config.toml
num_attention_heads = 3
head_dim = 64
init = "normal"
warmup_steps = 200
batch_tokens = 16384
Each number is 128 + 32 x the weight over the matrix's rms, rounded and kept within 0 to 255. Layers, rows and columns count from 0. Numbers have three digits each.

# layer 4 MLP down (transposed), 768x192, rms 0.066, rows 718-767, columns 128-191
111124156138084124170105113141099131102155145119145141128137132119125116089138135114164099111142153116150134154142140116081146093107107150157140153118164103115147153159150085167141136163065135
116073129081140105110133183089125114131117096130159112198154098193110110127120104097165117090114115122124125156123237134114144136163126088145118079171131116086139109089172125123146127146161156
136142154177160149060043154114140108099116131133126088101145116100121140143102137145172133112192168134176075113139136170151116160113125119143097130112165076103133122097157082160150168139190137
139088152124099174069147165102157135097126096150090121169174187078170088152159109109118161107090137168119128146114126119163055154175152120137180133147169192171063106151124159090087114100090134
117142123175156167173156120162148150167108065152153101116132157125085114143075150152132169087173129126127122142080124092109140165122148175157140124181092167124163131144093190129160106092154095
138107158196160122126162128106215131108122111118071142133078159135159092162092119110189187094184154099089096120115089153161111117115066151139123137112154155124154112082116192172151122121148136
131107149111125072123103143152122172106120118150096117085122135134094163163140092192195150120104112060086120145081175092165163150075123113078126124130058079066122150153156127083162135118115175
108129065075156129106171180112202172087213116082174140119079107164091117167128198108158132158181079062073130149151107131167161091167202101123177117144130199094154161117159156116087121173212130
171144117085104078192159145110155138165118147177135081110148150194160177162151130100152070158164103126106170080056139064150143168088167096114105031086120164187122144136131179132120041099165156
109140118081087087111139152173147120092158124068137220173197104119085103143153142141142156085174083080131153129102175167078105161128148128188164179170097154113099130077169175102094138102150122
158153156159116129112094115175118163096160126117125140123143080141126187112171102110118143146086141128169128124167123163128123147163121098117098162131103171121141146118134095110122172158109135
069096133132097094156147143143204121164080141094096133133104154144160108127173125118097152103128137156151124139192214131064133159136155155072142145120085087152158137097117156179158131129138126
168074095173147085124144080164136107174147113146142150157169136167090121083150143115115143166108081106139123149165165067154141108134191151124079161105154142128142140093149121105102131129109150
105125119124118137130132132146140118145159100135121137112128117132200052125077119169181175132110173113124057068138155153149151119152083165137131125124146122113157118171105141106208103161126118
078151115122121131154077121148136114122143133152133094191103141166136120109113134130108123171129116138182113153139118132155078140134157168125095146151125109169167149084119138102142158174175140
099130149140103174070108138131148084135136125117122155133136122138172139085123192074166112155133180095122130119148125129137102133088138133094095123129148171140151114100146121145076125138142154
138146122121119156152122105087083147126149120143124124151158134162099156169153079140102137123098141120131103132136111157111102104117117117158156145122136141104098084166153083166080219191126138
074134118118164125076145120183151150089107129088141192125149184094100087174109154145082116148111093072132126137109116133142098041153109112147099155107169137160074118153066148184181112136096131
116102102133130151116120106139154099099150176140137131095168151130147141128135185140174123133122091126133153168217101047121138123149186096167157163133028200123088045112100155152124113095125118
097127122105124104179134126153153155136089084105118126143145135116120119159121073088103131146150132124117120102106103119080109136109178164114136158161116111143201104131148092169114109147111113
122140105164124165151093126121155130122181130126098065099110088122182132138136167161134138123189180122065069123102119175117131132085110099082092156147119139122111155125124160106104158126131105
052116126137165133170142194076135089155127098114092118053157170143136132084150184158153130158122164086116174149147143163134135135120182172177146133106136099136147097164144071088113103090168175
086144114099143127133090107154163164129175146122152121084137127200090133094120136104136113155129138145146071138152139119134115209116069124104183115123116092103198105124217114080108213148130155
137178094110139105137095140109105164100114193125137096161133087110085136140144132116147073144117114173184108083148160096087134127097072062152160125048191151087125086201178146185147127138148132
159232076112128110180123111124156107163153145155142134105162189089103135115104157151150159136078135112104131098143165101135144122162187107153125067062084111109060139054146138110112139044121113
123141150154091112089122102100128142093143145184177153123142159132105105110118133120153090123125114115145103126160130096079143139115063166061120144148146116095098157120165102214117128067083119
209095154126085084085143119108153133118160091161087110156095132148120180082166077109101167159102104166130149123121137148083134155147123168114115114128132111110089185096158098113131150078179149
106110165118144140100139084128098117130096085193073138098179165116161126115085114078102112176144134127163104154143114128133183131069145151134134174106116079137155156111097112130118100123104146
146147113091133123130180140164176113144133129166106098117046096115088144156028100116100129127095134171179095149077147130109105106177132151184150181164153170072166123092109139115125133110173120
113132147151108159150137172135147130127114103085181177189127132121151077075136155121103083152079106141075094127156110176128060140182165096106135148141147161162107161054121106179147076153128129
174154077112103132139105132154151104120164107172146144193122139157070075098090119084140071117131095093123075142101165113130117090111119189115091156091119170145130118142096124148214149098148097
100158141044170136130158129074077151123154135147084151092131132098181101184120120134070162153143134131062122125161077052090172123122183156132109096106059133178160147092156128159080086067142171
111078095078126097132137055097122155139151114203127063116140167118095163052131076126137157131081094120097143174101114124147174155113150096144125155144175148142134186108133122138152088086148173
113126151108125159120140151131139118124131127120151115137166144142149139148110147146121132115139157100132104138160187117117126154165124129125136185177088140150160151144118114125131120103128083
127092115082037148073177143141140143113132136132146123102149189066109115172090115162119140140083053127126174147092185147159207168080169166195151130110138159119061117164152097099135075137097143
148146136103127175103186114153114076088079155193073203075098074111142102161106079133127172115130172121163104078104159181098146138149115135187144109053110144150137195101163060145120077149140105
146076097135113111142087102139106108119096129113107167144121138157177111108159119083109114105122151126140108146151128114098162127083156092118160097056114139163164145177117101149091131115109149
158183092185147122113135158189098090110111089130100106166115122124134130130115029150165163166151134137148142096131144098109125147133096123140145116141107154131086147176083156106134070129125174
154184166209161115135160170136141102168147057194113144119127123084073122106120147168144110106096164076137112166054115115115108104166164164150098057096146074140147097135117140111107161100088133
116082212193142125167137080065101156164150122108196216118092168033117162113160116150129104151121101111137142154154102078147089125124091175079044153155104084112107159051138104150135117126097146
104110132186085157095123154126112113115088194131117136118130081162101140133165121103224140126055158180168052106133117120085115143075126110117121107162217154059087116100162163162087147136096155
078115108171156160137160129114173086103128161098059165113123118143139044086124117148166164153109071104139164152125124171127097165133069149095156170058092163100052121102094126122162126186077113
089202124126148135122108177167150145090135165136149167166133135046132139067146141148137101099114091137124115096070126108144125152118201125138139081084128104141109126175149089130125121109110088
140119204159116146145113129141182134153144111146139086112086148134186101143099117160105164132164143137169101097124141119180140126137114095147111155161115104097149159110115131103102155139130156
129137135125174125141048165118095150135196145073068074080102119148118078100139136207123139109130167146136065133063110178109096180117125126079101126116113126162151140078095128114131158109119083
153077173149127135073118143103102111101112157108167167092130143130160147088135136097134166104092131109180078117095160151120144141163170170150088120166123143116165119182080104150196107139120119
120159128122094098110128170089111126096110135146111129145135159100159118124115091129125128117096144126122149174131056096129133223088153105091151096163196180101197178095058089141189166135091080
145143088088169154099157082086047096060142119129125069145208133149066133137131105116169150130152122116113153185171123181087118104132154167105128111101145126143098147141127081131104153146103126
154144169086126134135141085153109121061105154199103144138102060161109166103071145102158119108137108138103123144117158139116095115086093127142107130113078165104088121168114116119105121080098136
106116166145184179096127125125139140130215149093133131123125066106120066130131137156154124163145130144134148122109092150146132123126086139084099125138140137140088137138095095125112165140106064
# layer 4 MLP up, 768x192, rms 0.0797, rows 719-767, columns 128-191
095147164138150116133136107114149085174207114070167093099140125095156138129076113118073163171171150121108119096151085078108107089132149110110142129144176109089164113138201122141083150099170124
108082094173158124126150111111110166102115151116042100202093072169137156112137154136148125176155147122122137205169077093079109130135124059134105145183096148106085081162118164150186155087056134
135117089193159142143109166140148049168147130169057096118113155114110135077127132150185131118119128127105107132136176122041206173141150122164124127160075102159118059110154155151161148124102081
127110124077104106141090099107165102126152130141106153156114145115118149159131092154130095130109130163087096142191144108065160156105106086099230127094051144182155123072183138086143138146134123
187109146146151141137132117179118133161093117118186227142151131129151133063165139143154091110112095169128179115220196130125114141188100120171107095117078144077079128182143143126080134165150167
114186132146100157120103104103176113213082054137126155188127110098161106117096107070110130146152117140178093164171152146137096104102124090168129100144204136166109050137131148154074059143064130
101126095173133155114123124102088106173070133205127120114069159073123129108101156137088068141121142130167164095159120104098123147115086110145107104147186103167106092112107135157151099119117151
169123105123123099115070111076139112145154202122148125097111076115123153114120155155119123123182139170175144143197148113114163121129096111132132102136098150115127136075152171156127132117139177
135167126105105083067116119217115130194115108106136139178121087181113118061209165166091132152159108068110147058155147157112137121130147133152079143190088173085098178101088139122126160126131102
147142111153141149105123173131150143132099102143142161157141146154140175141135138116167104113130079155128147103107110105141115161122165133089137121144162093137171145144163118122065115101082114
142124151121164148138016155170140105109114134134130128154192077151045157077106142157153125131118149122120167158109104122153141088104104086114146105154158166113165135134092141173140149121064125
075117116132188085114071125122134086112128160145132054201140130103122096100185172093146148191129171121096150110142172108117158140158144077125121167138133088165147154118147129124164174102094155
182154066201127146135157138156127083145110148134150119106119108128100195139130184129114131131101144079114119151119117125129104163130187077164111202127108101094137131109140168179152186103122153
130126107098101169150136154097140106125113145114106149162187144151110133197061132134141118115122111066121145127131120130134144108127082142170147126114150160111139119140155094078083123190081135
080104137108127084138107130123123123127140154169151086136072160156127123111148103163100076104110077138168135145136115067140114148157116161114140123118113151128050123125108114102153062126139081
095112162149143148152154126099111139181078149119087135117127159178141087145133166146133112076138158101113132124108115197104112146086114117059119121133129154113196146136110161117122099162086099
117105143175138172165156133093144091120099142067121083146187139134151116115156142051108194127127138109151113168139082150091088104170124164109112171209087180115155147116166152073120144151097122
123067118075119083099092131141174144150096080101083101119186143118127127183174119097099119160183151091126148114034137102157103133104090157139084204096191091096111184106124094123148094182073167
128173130097151180142081114111108076163128197099081160110146119164148121121134094121124134117137118120183138153161172138069092109137123092115083147123118197137122117159158155111164142122095121
148089095105216105144120105090165083136105111121176090152103160147142134069117139097111204151181177161109134090143155145118154121196120096112157128092089110136145097147145159149117143129067140
136163122120157117117175060083088101129091160100102159110134092115135117130165147117108134128119118127156141112108068151119191138132168148102128104067136130105092118064087184127161156114120149
094136159140132214160142129130045165068124181113130117165116141088139074154173136160062140125139122113131078100112101083097152128145135142085033120127162128171101146132093162157040142129113117
132076150169147184147134115110139144204156090085143126103152130191101104090110096125129160096192141160101183097115145132088099170077141129135148159166150119087102147114123109044123149197092139
100098141180093170123132099139116079178109127100076078119082072122101143177085169102159141148127085085169115146115106104145149101073159088133100138124200198122118108102144159111106106209115131
100131124129146116165127113100161152156079133102130096174139111088096147167155084108075122136082109143129178079090167104158169170099107093119162122176110128127145047100115172151071139130175138
176122123171122084083143110082149089149131160176110104110114118148098089137178124158186153120142080094104165138182087127154189120143129154128098143105098099128134057155130120168126101120132175
133171183149067156115124129114076093099144082125096090169097099173129129132132106159116159095196125142171104122139147132121142092122125099108038124124088139113119165121091143134157162109114165
142129131158131168161164192110159139097135154119147126138151070125137148150141150103138084114116130164119144127176083169104129206122098150124143130140097193088109106136116079124140136075105118
129147086124141073174103144129150166117139133183124156168091067126094117097156177106164124149104180137100147077141154105100148111112155136104130071126109176159136146165157116164074085093157107
156129117166126103108154160131080202114105161127157116161150079081129054113139133145104093136166144106172112152129161137092180122149086155078093147191101125127088147107141141133115163085144106
137079149138119042127068133147153146125145106054149139121129067208129130165168141113072090116085143087148183090177127166126119178198107116163095168134143171047141109146119114165119145139101137
054084135146136172168099096183080067148103085094095158135162114129149126122095148113105152137179130153161118206113121190123104124135104077117166144136167142120149113192158207087067186055165098
129138148161126150097141085062094111125113099123145136137090141190159124194136117074113094096083113126105139112131093149109098078139181121104146138158163167130190123116132131145130129132172115
139192125126156144103148095189054146132134170130151132103075118090177176090120089101136179158201158136064136129138101188136120166187156101061142121090153140090090097099159166150147121140082151
136145077171140151144067085182128106114145155088161152151133110113164131117180116127155089146155181126091144150137126133116133103114104157152116078202114174142193144154077194159154108142163100
153085151125109146134100136129162095147121153099104101097117136151109137101160076118137100140070150128098105152136179081190122153121169145119130133164215129120098036099099082101169163145131169
124152126104120077145093162123102087112159169124044144071143110132102160132113136126101145106138073097102126136094193150161119193114077073123138164126092140097125172137115146093107127165108140
082204095150158160140121138155147120155091125071167132090135151085164157123163096146126165115177114162069117151119136107082216122117079110166108138177035102114180082149153145139162087138148042
136153155133049168095122128141112088091151080183157134111169134125124135089142148104076167112158107151129082142133122175138145187113111125140105086097144124132109129183166136173135119129065173
179094150173117140088058099094082164103147121168047134158120179092145105125114111127082114076152141115169163131145242118171120044168090113167214101071145114147158118101072118174148080132116161
168053108146181138158075122185189097141189116155143112142086092107097090120124153123091111109118088035141196170170140116104153147119158103150148117095092175110117143100135110118107074114059199
116083125134134053098127151081111183128134172120113121097129086101199120082095168091146110130153161125117160130136134108131048135149106164157151084091123125120145130111127137131159109157121151
156104128139129135157073108159066115083138114149112142096110169124097161086188127115117176170117120116113159152140159118143096119133107123124199159142127145137147086097168136107088064083126135
147143138136115137096108133168148102077088112144137147181169100141165165144140097128076157115124127101060159132140086166104074101130111133154115137140159168142176099089129229153146113086124121
114145096084152109109080087119118127170101094041131154118093124089100130154117115126118178166115137132128116101147157102105139111128123115171146080185084181144138155156148191153102122106141158
092096116115112159135122098151157079160119124169178150159091121205128204111105085092159241110141089104134160067143132140121171123147151136156064141087097143084082163131131137128125052171161155
097106175140140172107087159095125109160086106119132167105141145143193116111182178150096150162082082196085116178202094131127136123081137118096087148123128073115112137099098058121158145152136100
110106157135134177116159083127138208142133081147132134135131062177111153152201124154074109085152143070167141083114138114154048129129148098089181165096144070146162119088079105140083067124139144
166121142104175101142110141089109130124123154145134074165152083125151094142120139151130074135149088114086130166113146126150098129153076149116138131110142082191159135143138109111099140153099122